config.toml
num_attention_heads = 3
norm_eps = 1e-05
attn_scale = 0.177
tie_word_embeddings = true
init = "normal"
init_std_o = 0.0833
max_grad_norm = 1.0
doc_mask = false
max_steps = 8729
Each number is 128 + 32 x the weight over its row's rms, rounded and kept within 0 to 255. Layers, rows and columns count from 0. Numbers have three digits each. The size before them is the row's rms in percent of the matrix's.

# up: layer 6 MLP up, 576x96, rms 0.0961, rows 22-90, columns 0-95
# down: layer 6 MLP down (transposed), 576x96, rms 0.0959, rows 22-90, columns 0-95
up22 102:125115175114077114132147098154199129087186080129141157084082163078124157132127149195174132101142147119066122119095104145119114198099201173112083112144111204127168127149126119159127095106090175085145092121168138125105159117121086077103156084161104126112116133144186126104148135165127091124
down22 098:140178138138189128111151156195101088112115118183132082154115121187055125132152097166125064124182133128147151067125140132183072100130152084146120132059154113119131108110144099077162118127148160133126141102105189097158126115165132166114125108052108118168096090124159145076158152111143179158
up23 088:129132111131122115128112099132101179126163169092128092075051122113132126132157167093142173119117171174122166141131104074121095143112189111078185131180162110151091116123107057082157163126105134147183098184198150103090156149153107088148082067131137101105171117150090163137127121106081114157
down23 084:114112121171096109118136124075155139165134154175115119147190121127152100120121155143131135136160124105126052116141170210153117149197117100146102103056129133120204111131183116112127136146191147098099097039092113093181118098156098113153143153155087169113161189104166109099149112134137123088
up24 105:167182128103069140145098097181148112123174140114177130119107129091132056150122085110153112178139144115060062098123183109140113134157159064123149130148129042136058078187110140141084159112091099121155118115137171126098169166142115085139152133144167162111152125143139087122070123127097132105
down24 112:202100110172162137135152148098167129129150161160131171068133141143116130144206146158063140117133124145140111118124097144084146125092112103150146113095125192154139157106167102166086146167127096079122082061093139161095129103092168134079144071114108168105181122111101173123184090116148133056
up25 092:102117173175128127082153091178101135188096086086133119130138103131139077092154142207063096099156129109110161153119112153155196135134132119122116134083111130158111138108159143123181118209160148070112132128096159088115118076052112157101170121192119102164140061125129100130099137103147114147
down25 096:100120119119199102092106120109120065117109106125119137119144163118100115100201157074120192145137095122165107094144116130102129162105112178113100207162063123159082148145167143133186112133184109125147106115121146190090126164079151115050155130135098149076121152165150124135168169172085130103
up26 098:122137177184090189165150154155116188122106097115126073147143113114109081126172102168105094151109158109071107139130120080131156138140124127179127121078097123168104121134146022126152145105112091129148113136122131162138153096072139121174121088100092084148139140181127189178199113124150098179
down26 099:118148191079138191110149084151095132111154098142174123118162092079128042159129105116138171156140170137156143066107114124170100098109143111134143174113109144127139101082132183072136187080087135161092125116153166127177115184145140087147089125130139115150129153142114090073153096078064172130
up27 110:142111103080169130127115183133117177132157087161171097150174096161129164202138152135104098144134136086150204164107118180154113103145168107158111143166145143114132114101115110187155124093137087151132115110078156157135140118089097025172136106080102100175131148121133176118096108081066132159
down27 110:123143161089166156173178158128174145100175125151117218076130126161086073150137085147090178147129098100151078076127120110145066151138110130161117086160110116142157156068123191087144159148095106179116082149094172103143117139089122141137102129112121177124144115110141138093095116046155121151
up28 107:147109157095131119122127090142123109137136140112076191108115093123126101150097176159152073088116180188101115091117171153114095114098158162088155122150148175123131133155184107126156021112175061118212154163133107129114116073187148090143130108126085157095156117140096108156092158124106116147
down28 121:080130139132097111149165143147082151069113116149117096140140072145166089123119158125119156160085148118117103144100161043117178183210074126136128121145183090163108113123138090104095130140096091108148116106114106101154068152174132132162125165108220187120128167093109146150188147112091126140
up29 100:152097159147169179121108200120180164092166146135134088104096118085090128078165200145111102141143133140142119122085094094129130131139112123119134077128089137060107176104094150079120179172085136155138095169117123102127111117113085124109146122135193083166154180133179177076095157086151177125
down29 095:158170123133093089112097147131171081164105163130149111170130114148158083144112148113115178110121062142052148177141160168168105105098125110092140186175157150173121158091108182109146087078119159136138164159148146083142155079063132143110140138099187088078084122105058112167129118115131118154
up30 100:151151143129093149154107124192158110113157177082176100146134156058138128193151115098153089093149184175151178116081091044125124113125127136155127114148147159141081149123135143142150046148084131130115151157073124146086082127175129153187105096140105091163169159150121158092147123148098087157
down30 089:101136167147171100098147149168129120147221097157113137124142170121095112109131155185054100117143112077140145149144128137124144138136167126147100146147064136106134103131107132099157100102145152139147112061116129077081171110123109162146186194151117090155052138075094075076123178098105177134
up31 101:087126108073082151113172095120103137129171154068099141130100120202122152113138083084150112058108136113163113150115091128137138132138152163090121150177186103098116127032119126138132174151124167087115150180167105161092166096142108135141188110119144149134109095175194113124106190140097083142
down31 106:210136160149228135097128140131163120107088125151125150026100118119079192153124157140080157148140168078124097077097105098106153143176159110142141106143075137121110143175156133094154136078137171152078132103125158113178145115125153135156098111129135073148138117053146125157125121132119151154
up32 091:137126196113195118189085184128089129137150116167120137117123119189106077130155112133110101138082108096080146083136179114153137194159153158115124125162084171187135107100096097118152150073152183171137115064101089102127184099154153096083178106110155105163114169118108124122114137103101132163
down32 097:161076108127088123129142101150211094119124072100114114111138168101139130142108133163052164133086131133104107125140136129127123154098110149147195114090142188190172114094103088118059096142162124178097169112165195110168132111099166057147072107130133137145119097154141056143120121127112142167
up33 092:161090145144151115083084097152157172158115067188151083131121104120090142147126153126145105100124158175126184092134181127148155073131166106127159070116189148117119124161117151104080113160174170062132141139138138135148139190135106132117153074102110122054113085083125147129075065127067119125
down33 100:149098129107148108128069103140136115153135094090123186171108138180164118101166142076096172133153084141072089145155130154129109114110089080120135149125155183168115109119147141192158102114152101047158160096091147174116131079162112118188190141138118148063146134090120073168073113154109127164
up34 100:117151131116125145096151105161113174197136077071068123104141165092128120126137055172125064169128145109084075128184120145064110149153095133091146130124121149087043126130068108160172158135104073098156110169123092154162173106159148128142122109096115164117156141110148128141104197148120160125
down34 095:096085168151199099142100130139110085106133141136183145129104108112110137096159127104119154102124052108116113175102157145145207147096108117155163138072083125098118119124183195095175129087108161099143169099059101107083140148140090151104165090173123120089096053135154168124163103154139113142
up35 110:137134156156110140142130165108133123178101138114135149167156094133083065099139186156147134131171133122110094120075137103086143159120109140108135113101051146133045134155120064175104109177118109097169150149128174054152115110154143142142188136098116172101216183121174128081155130088128106114
down35 123:088132090101149101131115091121105152111098117134077105141150212143134113124125102103118103101129154161100129135090122165081076141086196162121097114069139128061150098154149149184101086133101150143088165148117179149142126088155199121142099197087152143147079179171126119195166143126125125173
up36 094:091165141124140168125125182098124147107165107096133113104152135097146088168095114207106118126128157156183136148112143161098142108105121133143077125129152085128110166059130077128139110101110172172149102101188121117122085153054061198157087115113190157095115125100162202113097172124124144099
down36 087:118064139083077109057155140160182136170120118092183141169105062089135128121121086145132155118124088107188092150182147129099141114121103140142113168129152100112143194181143194157141147142122123054104082129122151151152077129111172127183077150109140127142135112102176099085180121107142120108
up37 111:102110123144158119159132100128113119172152093143088165140179046130121144112168145138156103124157184160145124124092119146113172139119125169154141044155207187141143112129112148192131135168058141098154127056132120177130101119127096149186144132127129095080096176062141124150121134117119059112
down37 110:184126156146075152165100127132089079166125123060180107083087187105143118116102101134132136159126071101096116172137188106162139073080156111082165149108188170152084131089125136072113113158117148127131180121128162143119161117099080134112133091174141198149200116133090109144163129127141140115
up38 102:196095147187099141157158108109157089141096105113173170153134131139071082115155177100100140163137122083067103146160165147118161149102122119140134137140095142068101136100108145089057163082192156134134156144130089131122141129052130141127099180120132082084156141071121109056155155147155095105
down38 104:172206103138186085097128114152184094098127117135096145091117126124170162129111119150136108100123121202159112101102079133157116106219165152127128126079108076117132103089164152160102093140164036068145111111153096103155091142133104109122072140117132103113149142139101118113147085165141199126
up39 109:104165115132140123126148108119080130123114104121191157104092121136088111109054198114130065132145087125147118148112156170074133118083154140140138152082121147098096128106176140162132092163151194145191125111124095132152085163168149165145179174121147111157065169113120124200086105086151066093
down39 102:090149162082117193133112131118158105136122106148164135057126179075091133077139134140093110087174114175108124098125105101199120094079101097110132143097092085129182122149127170069127151099155144158099191168123124142144165098159167120097127107070140186186134133171125141104124191135145082126
up40 105:109088121122158098118073136118125220130118103118146115097197093100103175102139152099124077101119141142145135133107163135165139161115146145116114080132088154055125088131153140130111146116164111113174079123128164223149145078110144048174195118140093166101144132156159147153094147173080122117
down40 113:132070097077147146155119078143134192120179079167194183049188125096139065152142136103101062131140080157145127137111079110132163121128146118130141124105215129130133118153190133174120101152138155105148145104085139147136110150093096137104143116130137149181171144149093120115096113069153127098
up41 091:139069131184125158077104146143127167077159149121153140125120142130087134113106098077110118112146149156104107128067181070071170111128152101151127104121086098145148208104056153191150153145136130158170075111171116112132172128121080089153125135109091132108135136151187148116139139135034094115
down41 118:184097115086089092158110134130170093138119129114131181124150115183167094123117087096172153155164170079160068128141124182138198120107102075087128150117132150118146085103106124116121093164119083128134129153108100201130154159148141126136162149126053161114120068134085053103159127182151090157
up42 096:124102187179209090096186117113137138101088147085148115114101171093077179106161183110125133124129121151115126175174132096085100086102122121153131144062114143116119144170054131148078066195157152153142129174137054158131112133144159131126158113164099149141125127083095106108125133086149150150
down42 099:186167166103136171082100125141123154092079114160150149085132183073089103096119148128158121106133146140171170128065078109150171118131193077143075133169111132107167163108145139156163108148159066146094161125143094173125095103127115118135127119108153095124137201130183065078093091131152085131
up43 098:076199136129149149134179190152183111070133087141137099135070106096086087159168186107117150105157162082113152122123150148116127123120068135105153173140097161099136145151140098200130153139095092103164067089097178135137146104132109090140138150111117103190122129158078143044142145121108139138
down43 090:150094100099108108077104104152041136139192149159089099111126139119113069090162129141174090123054143134085131141130120165105113131130120133119127114077143104138146094078083092101195195141168120155172181135137118171120097154187175094138119111181119145068109101113139145188106108159135114119
up44 094:081101153183073122166103121178114147118163114107135107128132138101164159133118100109102146062140083067077201026105148136190111127113133141107116069064104119114087112175058107156157142146158120122135112135097148132134146173132152132131123115157112128189131134109103139121070145068113162112
down44 084:078187098100133138119145142171107099092134057134158123093200089127129107125153082090124157142140106164098138157095129121087140161148104133179171156123143079140151099166193124106130175154174095137152166122144142116081142066163128147103174103048137145065105115128107178078151111172169140130
up45 107:185175139168129133138094139135118153138201115133123099148135131124145105152132080057129150095119154119141100088212178081140141166133082072148082138179096116128125128086128105089113115139097156075153110127214093089131128091179147203175126169115168127099117129125140165107105099095131084133
down45 082:111081120088142124114139169108105132186100147064125133145125187127104109120197204087142080127111143113128111087112141138127176100143122116132132109119119115123147156151150163137152150094147113163137156114151172113146137161109098022096152025101114047171148165129109131161069141167121145126
up46 101:152080108170129150132136151077131086156084129142118131132086162071146104088148075152146053173164094130126121112189113156093103170142129186034125149083125137133115104114121111190188137129105117144173075115127107097102136132132160162138141111138136126139197124141119133047114178109133082089
down46 097:138137129096148127148097085178101186041136126134164136115150112167079129174173170124078108124126125132094139146108152101094156107108099101125127126106060143124095160163084118139106155138156078123139168110081156167043139145167162113156124091083176143131121064088151144176120126166204134160
up47 111:157110090143145186094112129099156088168131167126097096186101100111087109131113108149100136120144114092102128228136129166146148112155143135161092142162160122119110083066059200146153130072172170082151105080136110114124111182101103089121166189141144171110147130100113170164078151143130118108
down47 094:175150147088100101114122122183121125098122174181144095139140096094111113115122080163078093145077110177081162107149141162105117147151147097050181146074122104159124142195159107167161135115107110133140095073160139103107126126120127067178130093149127121115198119127117103200106168116107200118
up48 099:098131138087127113131125169123136080125148149097167138171122154107068068191090130093150180122123165083099100117150166142171105106148172100147168145106170119064151149204073112180120146088136116093145159119112161164120117171113150117147130099129069065091103145148136144139051168153153082132
down48 093:137156115143174107139148114166152125109093121140121199126175117139107189118172132107048119188167130086144101122170150163120144153077170100113146118193080121139133146200072157115152136141127098131114133170169151200117096089086102077115139130097134093091172134093162112066156098140113168114
up49 105:166173125114229130125160120153078151088134085109182125122108107072073106158114126110139109149146133156124154090106163056130133065118168139118160108150116135167113129078108110152081070165177071091154140072149120137126084143146141081147166128142170113165087179122108094154152123070138133116
down49 107:136106075096113109112145127128133128097078132213081109084173105161147116089098124130142136141144173127113142103088164144120093179118098083148058138083128165126113084157102105143133169177119159148082117104143176135161173085167110162111147084140066136126149174156142189082087159189133084100
up50 100:151096096115175126178096143077135097141142122097119100129113089083143113138106185184171117163151158094108075175144167121141130126156160189168157102129135152112116086137164125067134077167146120131146113146160053153136112108070136159105166089204080158101177114118122112134166110059083110131
down50 089:116106101086136132232052039155077149090102068121152117164110144105091131104070153115178144114110135172091133104064163151121106115143086121119134135117146155162141194123172128122126129147155177091114095164171074145139115160118150100141104098160159144105085138153121115110125139164140080111
up51 092:046116094122141212080140082132140120109131145124138111100155076156132175156140149096122144104138144119119131110109173124096106037095141099169142171167046071112139145145112141180126179121155127135137181138183116078091108150170129054145135104148105133097110099124118119163095175110124122170
down51 097:174131101144118091148216150093113165101086100122148172226127149148085125100074074153169115092137135136125171095083061147168134142183095119143190109116134120171149123062151117104089111154095129132169105096112146136123153144136160157136117106163135108121146124128094141151131130064073174163
up52 094:189122181123121108127216078160139129119144109125149162112151102142151173143161068153186112059160117137096186139117140113113129118141122118132143144070078107150161128137144118141184144119139024116133121127143091158063112151117133109132182178139117067118178158106119152088108146083096093108
down52 106:054118152123088123090132115072109158159099086096135102093101148104130139126178116176171091187101118135148133120121178114164090131093164141061121106114159132164129116088076095165142156100159131130151132155147067172129126150189213124093072057118126067134117137127158137120141158134173157144
up53 113:083103174116126115177099180105133191099118150127118127088159171190165073105175186138120090115130109114105105100075159119114116119130134123104103112146108125109133159139206120118149112126136210182191119072104118150132137078114121098117134164153128079114129177157145054133185177115149088140
down53 100:130124150169117114166197145158133096108125184100135109099104097166105144090127104090141062160158106053137118159184121101131133121128118142145123173125233134068085112171186177089153118088140138170131122101109095117105128134087139168146151168111118146065122130115158102062094105110153134170
up54 107:168180162119112126108127084134155135150126159131112096168114124114084153118097136147131125131139159156142078081172144115180148182121191088066074166048125082157100087162172140160137167050161118088160172127159113122125162095132107156121180125134163119132151152115151078090086127104062149147
down54 108:121084088146096104106165113088171122171135118082146126104135182161193136034128142142151105181187087124146138164095161142123069138105158137136121125171090123114108117103142149120084087134127123179162100133076128132169061135129143127068168055114157150105135173165113171133155146131069108109
up55 105:072105131117115115124162077116120114141127103160100171123084032146133041190108080125102153145144118089131107153162149157144066183125160196165127109137155122142102117113152119166126110120147104091180131145126114110093130180184126088158178198164109098137093164124131100156147145144121073108
down55 105:188223188104059143054155137108094137109161129112167134140118191116160156076152186152155083115111147138119125160155105108167175104106142057125140111115148108104102119070114139141149159135146135123077119100124124169091190135100098137119094063159151134094168136106169123117096133124096150148
up56 101:118147095138179155134203119114118133150169110071143193082176144093149124124161096135101135123142143079104181072077119086070161130160174165172135107158208146170125094118141101141178107147164111117104145140090077106108109148148119131150151111113188136146155156073134100149091085068145131143
down56 104:158131101111185154131097137133059089182145187126141105124157120120132108144156168079182147092128101113126142073125152126134072151065095142114130085148118145075101116132125178134067151166169131108077121118149115136165165074170155171082110156168112153063100127198077133161132152146113089109
up57 106:147098131107125162054181102118098123102128085225172084091111113149132119117114139116181126118171061116109090166140109146187142139113132147165176081120060118108147095174125118171137144129142066123158154108133103167141122127146154118186155124164126069092107104090146175095113114133160096068
down57 108:125162138102143152173111138155080150169098205155105090132099100079127159144090111156147175152095125125107165133121096119160110138170100200124106210077113146144086108087063112122097118128120119105098206197163162133114106142077073112108123109152139136137141141170109169109154142163071101137
up58 104:182133118138117167184148169178123074081160104170188104106108073076146129140145108113120111147153135095098112171140163119119087159133149065160142134142099083052111111152138152147093135128132113138149136141098098145087147066128142117149191113170147058121144112084165120065206133159131166114
down58 105:043129147156110098112178142121136125136120135106044153185110134106143088106131176111151055101132162176157179181142121137074101103193082123130145125083173171104119137165101146117148167134136123088115091077155152122101111131109102209132124120087132178119152080160114166132115107126156087099
up59 095:149173091154160161111147107081096166144224199099150130118101102148132066190127068135086095150133148144143101090162164140119086110139082161111131180157116095132103091165103186111107131115184113152147107167134103121130114157120113099126126153127086126082089144082123153066119154159142059139
down59 098:121139159083143176160076110137152094059168120177112098049173152134108144105195098122155088168127077119118153165106144091114154095140082126109177136184077112144084142127132174128138128124178086150119134136091190154141108177121110136108124101153152092067075140118133198095145086143123122132
up60 094:152138106161156156106136110091146174157127139123134101083117139151078095126181163169154100100067087159150111145205135137067064138099100151132061123161147149111113143084144115173155167157112181168094130122149083108126108109131136181114159112134108124176060118063136163095166140106069084138
down60 098:109114153105108085130148161186122143086146120125084133163087147081115181198139141125040127142136125179122150117090162115119194077162161112094131111123104119181154081139155112107123187074155117108164121141126154170110142104081144093156168073160144067130156096124134107194080105125175141142
up61 096:172147127091107141086148154180102188141211149091091142130100130154162100123087099108084108129082170089104106114112090180111183096146164134096080119118118175120115126115149143104117187116138126099171159095104129095190153066114148120176116152140116113099150166147146092186105082062111090101
down61 097:106107146111189162083173100151149117168110112127131114180153115091092188157155164106152102092166118146116119135118172129186085113186119133171115129137112164064120170128147090140171109128156158085092143049147044121132124148172120127072134143072141057142119131122117117055094108134119126154
up62 102:114132094073149145087110165113107122046095136113135127141145121133157164168123112110107106142112118076113061158187144122185113161152160106123119128125156136146054179121075114118163103142101186131164109080111149145150130179167159165151129181121136119122180090068146060088096163086085135164
down62 101:140185090110143164132176100135109182095100134192142129066047180152116135119116093068129150057138130114110158101152146139119162118113117155141107156110101105123128130150136192151148180148102102185087122163176114109158146058101133086184114105152088084121110118118156106096134142142143093199
up63 096:104129110125108157130102132123097099196151138108146099186122106112071142138138083112180162102157116165102099154134204150095089131131120151161083075087169111153095172126150155095075121085161163134155176069112125095142097127123132142121128122118119182139147160139104105218097168109049132074
down63 082:145143163083134096111143144129132151105158161078106168126174093082133118110109171122156104199180121120128181095140158132112169141147145106061104134150068105139161082213140071107150128155099094126115140129130147202094173045145143147094150142106140107149120134102215127101122117121113117175
up64 108:178116156113096109178124132144141114130097107151160104153074128129121049146111127146149105185142098122107105093062101168133111084110119125089135211102105076086144179102170138115113137136176143190195130106096136119085189178151141113209157115140107079127127135122146141069079129135149126126
down64 111:157093119119137132067124112115101148139186146188092114120092135159097149105131104141124121079106084107127123076118146217118104140065148068126179145152111120144143154143124107089137143149175132092099147129156106160155138078187113115037130122075159139148102151121176088159183191143073146110
up65 100:087169193192088117105124131127121085114113073143121150103166120120076073140149142152087046124085120136024104115123146144079178133110194145154098136126147113129165135182100112138143111140155158156147130155154146099111105189100099107121132136155181148199117093120094105143094153131162147147
down65 107:131138151129104124093122207114164168191092151161105021113112084135153098160079120123114120129043112150103118087102106139125175101114149120151148125090184196135112141074103155159123148130115097094147156075124197093179137112130133153166109139102105109138144117130102165167115181102124156150
up66 105:172112154176168139100088096155132135095107146088158157135136094189097091138058176146141046133154134088110101164091181096069158140153178123168101105097108107135103125081125164191108181103122163128100105152113060144136180072132130152120143078133108097143113147109192113131136155122147111137
down66 115:183105145120135193132149143147177157108176138120130122108134109095134167060115140101126149152131101169126114129109149109113169123123064153092103092153128126089087168122121118133042084095166121170115166090119118131150113155170177070111089145102085148127133156200106084164117075152124102222
up67 106:146098207110107168183144078180085151125141112165068155108153142167101123097142150139131102146130157078088146186138090083100130152138130124109143185100128123119105055140118180099165148146123176088142136135101125102149120157115099133150072112078112136138131161242119079094107166113126125137
down67 111:143152178136128129106157045127157138161081147093079133120156120092168164120143154118127165135148157088135143110120094133175132099190119180125217148120115163095082089100126197114172157138119081045124126131088092103133136118151054141130156118136151153084119114133123114144202105097080138120
up68 085:126111135092108135152170166139097172114166102142134119103136196117132149161166198171162095080121156099118109087138113152133185132136117109157170147152181088143089154106091117173079100091155144110120123135071123130064165139108127085075132086099097154096153189126100121075069152168143072081
down68 087:106167116102079181158084102141136129134216098121154189110111115063153149127142079137121115157150096172105093086108148136152111151092137078144116085154073133094152121135133173173105143201155114113081127109099115140217083134095131150127135143091146134137108131197179095119122150090076113117
up69 097:134120097176201158078095142113119119152080155078156169131146104124141161159159108128123067080178119141089075138129107075107135129134164135128123151150107073091183165146105111157179118148139090147182093115122118140121143097072122160078175124099159133216099133081174145159165117134072132109
down69 118:150129123175177078157074106149113074084132122197131156185126127169130106121113139141103128069156115134109135134117117158138121153092123152121074106131101184146220195114112097156145112103130124142123115082075055130152175214153112126131145141091114189132130112097135120098132155136113057124
up70 113:112107134095111168147104098085125103168107087128156128136191140123104063114164140157150111119126136106165128152122140083146176104066154100141094136163140111155114110106130052143067123120130114220159194118134113111156114154100143101138156143096083133092150084184132155235129083104137131165
down70 105:107161136087172143121080179117122102094132099094139076176138123111168134171136132131111141115140137122080133091117177166088106130105175133115135138089122114103102113161121124183141070183153177106121090154136181100139206074116119170137147151152147113160071089097134019095131138147102170173
up71 098:124080139165124167205104178140115113147153145115121115092039100149135179091162161099123159112146156116116128076081135135141116116168126167122113145128119116145155137162099152097133138161088084118136116106078077157138114190119207179152189068140157113082153113088174090113089097151170101145
down71 103:182131116110156160089058162093115115214171117089165162166141125121137136147134131139110151190074115136119066100130130112143112143084181145126138097168092128148126134082101131090092138154112124206124112076141131168119180170160153098117099178151068088090093096107136130122108155118073179121
up72 104:207071127130121157146098152088149149145123180074160132141107104098103127143155082130110114141117116114184130126117122148113180179109196149098133094112132108109098164148059155129143138083119143125147146138138109068133147126111128088046151153095091097170178129085140157173204146105182075093
down72 092:097172161110150128073112091165078125145161159132116113136119139134121142141153162132138148135098126128077127129150199102179067036105052132148099118148087159130145085181145115171146096203150125144128087120123106146163123139183087108151171128147190176094089138158128128099075091112122109170
up73 097:144131090138150138072195177190143134081119139099154163093092073164099120084174114167101124147099146148121108128123114117135170140165145152129102132167062075052126124165072117079151131140124079100124115131107102170158169130127122082120124106139117104121114122123186118082125184199165113197
down73 101:108128088173069107094114103087076123156094123127107073212129120100180127160125112111140125101135183115126099105137127156104158128139124098226152171128124152075158193137138138162163119174193189103147122091129083088173107129146147087122164182127105081142134135126146108082162101133093116132
up74 108:169166159108102115176163149111088098091121153149163131095146118151063173142163041102087164106095087159103120168134098097112163127132140119148115127103102084076161120138046154143099115197132165171172179072137122134174173101105135136081125082124122139126158112145141104168121111172088111169
down74 108:168138129144103132129144123137079118103092151163183159125115137157126085145155029112144096133129150116190109176167167103175100141150093044142135140107153124129125104162207100055092153147155148108092114166181135117134172156163097112164110157133146084092102142150115130080092116137091177165
up75 103:103120121133146165170123107072123102077116143109069117129124058064107169119117087112116136066172116105090106112082158128136172176123101165165187128144056104152137172172155134214165078159146101086142113172125155113124121125112064121155149140186119155108140121105145174171101110120116130127
down75 111:182134179109155091178099091133121069095145080163117144134019168156110066093157144107178154135146146121141160099138120148115110133186134162094129105092129147083151151175128098123078106158125136086122101148117055137105093108101199172154130189118147154146120168177121130122094127138110106119
up76 098:121137139120093147119166155191182064084142105109110102083094128115161181162134179154179126125132100119118175143123127130107189123124112142076088165156176150179059138142096125171130138109091117097130122062074132104104173108120067166188158102110164116153177151109098090143104129100163113169
down76 099:135106140175133143149117102106162137076113112178094097123112056139148171173077117090048138093088111162157091120119074139145177170166127156145206077185146099106103105115128156099160150113144182124104122121114100146116138095109129127133149082131134118107130177140101099127205144143118043162
up77 109:151128159165096135164155090169206167110134164089140070099102106169113171130146108160044122081129121136098187126090101126133161124203151145131092154096143093122109115116125152084086117121165146130130195119130095113169133112112136137103101101075136118138129164067164121168073145114167114205
down77 110:118086174146103110087077138133111144074136160082098154160128111125128102150119144078174118146148163152119136150123159114151150110095123109091152184128125163154122149179118122115100127150088144145154067091120190195048138166137085130114135139135074033174140205134083106146148109161110124080
up78 113:092136180104140149136184212151165113054143118099176120092152108108170110138119130155117134152121135132121196092128119070160155052171135156092125127113078111119154120100141114101123115163115146099137107137166162127093115107119063102168171106162150143118127167168193115103128056086163072154
down78 108:203113127144193117155128136103167143167181116107125118118117117118189138120063170128099139138141173137098125111089171188138158103167138102108108127086124177200104195127074107087162104138158129091161131103143085160130138089115062114152166107119040128143146127093100097100148170138114101100
up79 111:115131102167125150076170170044151081176082144126150101131089137173085151150095103155122173132104097152103108169130128156159125115130078148143079183079110068129114146178189135161135161098142190146121133130103092174164150118104076080154147119129090114127164121148152082127094122116071092173
down79 120:145100133035156048110110091116065178110152127116171158207160061203108094176181104128112089136158155119133169130120117115140141158081111125153104094142169140106176190131153103144134119095101137123139179097143112112159169162115097146123129064126167123119118092127158127096131095156130131119
up80 091:138103119099116121094133119085113151125163129101104170111110135153143140050199203133074113165112114103080138101117191126170138132146121113106182061175126144088122116086131108150139078209099130095155130151148087124141143136157151128127114167185135086144182140100131105199086143083123123183
down80 099:093077112174120161070125107142156120135166079079105112123141179113135126141106063078157054145114140142192113114187106106132117173154168111184106094122114172173151119166160101128173095095148119171091142132123133124159110140170141116114119185100180103108115158107152159147084170074108193153
up81 092:114114119129155169172171186091151107119139122176140122150067120094124150152184115091150071183083157139171123096149113183054147107141088190121120122154113091127091090146116074115114167178193112111152106113135095087143122146101082159190102095088174128161084152152113124114171130117111092113
down81 092:136112151136126128108125116131122157134139109170139162189175140157168121122068074108123130121080114199135129184104123157102091126146101097197105070101100154109128162130123168122133104190159101166171152180100129208130095083132104159127159137075120124056109115101109163166080102194143110098
up82 094:094148138145130080105114150164147083101131208100132089100166131099119129117167102163100131121172139126146099164120079119117087084157157164128157132127069113068118173145174122106147103084119166104183135125153166161165066201100064113177085109141167117087137087159151152168170109114115130178
down82 093:149106162106065092153136127079106073182157170152160050132149106172126159111143139082089172104129138079181163099134156151158094114129095144151142169115108078131161154144150135166135114137092116194124164132107118113127131121091097116159129126063146138159186104122184155089080160085144153054
up83 105:113059098125108175183144163142147105109079162112119119115115111092091139173137143140097142105105160111114192168104122185154084111111180139175126133192134135171100148151115134103057099141135145141136180137092144163160186127167132094183125077141128086129098071164160116102057068110128103111
down83 105:127177151113126097120081119113160138060067082163129130116120187095122110054134168122170088087096128160078147131135087152120154138106130123095153180062149140096130184072130185171081122148196131151130133126149156108130129147158147159088100141116189128144085088123084109149072112174122154136
up84 100:150159142101104113183105185179161173083098167122160127087105113138135172120138115160090142156144123147090147182128175160109091065098141176153150094100002103120091130151127107111137114089139139129146146132119171081136133173169099118144126149096116126084152121115172095161078116125175074098
down84 096:114089206098137113102107197123145041133193113146157062057144159099120097149139122136123159150154119112128146170156158087108106108142092137097115093147108081177119119175154106128151146152150082107097075111096144151161119124148146167107092127131178126190172163081162131127189122084117137108
up85 096:123090093129112130128096166102142147173133143112125127113094150118144072089152097148147112149143063142145095133124166166097126084083105131169100166101079129136089125184131137161141133141116081163164161202112176178186159129146116157158116042202130113102153123105107129158044146117086089096
down85 108:179127111125110126110128060190183134175162123087143136126149079174083126092111049154095110063156117170140115115134117171112149153100149093143174119106158081145070157095165147133076153190120078131160165101123123155103097098153080114111155175119137148097167089103131105091188149130137154114
up86 103:095142121112154142116141195114123088100152122092159166122141171175165130105088120147152093149146048085129120080112154181154084142159120105112100139145115168080086125096119120155129113176178106142202114144063179120142170103146083074137162157168088109087116150177199129117120139139152086157
down86 111:119121160152085155088138129179165129091100188148106084122072158159081183147129128099162156154163077110126144145171125116134154144128134111123203168144176135056152138101139151081196114134103189123099127054088118124150114163140108100077108111124183144105177083087139094146127094105154128102
up87 104:096100149106119189135189115116113145103141140157156123160164129153112124176112173171193106085150120149088164143133185119078095099161127085145110051105102089160132120175140100180116119192137096173129188089146182101100162084140075074097168107131144135083165118083116126112140138124162111146
down87 118:093205126143181150099160099130134118041138118110093124132139130142117095084094139088141085120155150121085137104090118121110130119136107136152183142136113142124134159112144152086177102076121127136157132088098095194120212145123155179191155140136126130157094162191152110123153076098067191175
up88 104:103154105096081141048159110087122152134120132188129109158144124152136148134175130054158108083121116085062100151107136137127151109128135140084094120123165190140144168118139118158098168173156103076097124074080102127135144174119147096111159106106097086151206138167118146098162181124117088200
down88 090:124123102116147109185106134130111138203085120122158119201115118161116057152139137150095151152180180147188166064112080133121083119170145150181111103118129095115096155112133114148068111104102148066164108156131136126170104102185138101169072133067116161115155123148148186099079127140115093134
up89 101:101092164102158149148126110129135157104151117184142110088066132187151137162139114166063085145162107158144154064134135154131142131067142125131143151071057134107117058217186081133130112114152127122149122153105089088113135142137128119129099207144137147064108150144145101079144149099154086150
down89 106:152114092092081169123099141129132126066162163097150128162144115082108078109127154056161118105157145094094168109180148144144194111119129089129150084127166099151183172065156102162159117069108131193133125100142107159083159161107143133161124077130072149160123164112152137132161069093128109077
up90 094:127180107145135108099172157115083160080140231136091087134145141140103158125172093122133047126141164144103158141158159146111183107153136124082112122109139131162121150104088131119109156095143096108139173043162137169127124109156158077124130121122151145073152148150083181100061079120142178157
down90 090:188108160104182108123116133139145135091159154170167137117128103114102097075167123135138178139092083089128098092088101096176122160106100189098131164153099137144214090117103106106164122084113141155124115063151130119143126151169149134048080103104129129208167108139116076117161145163130127073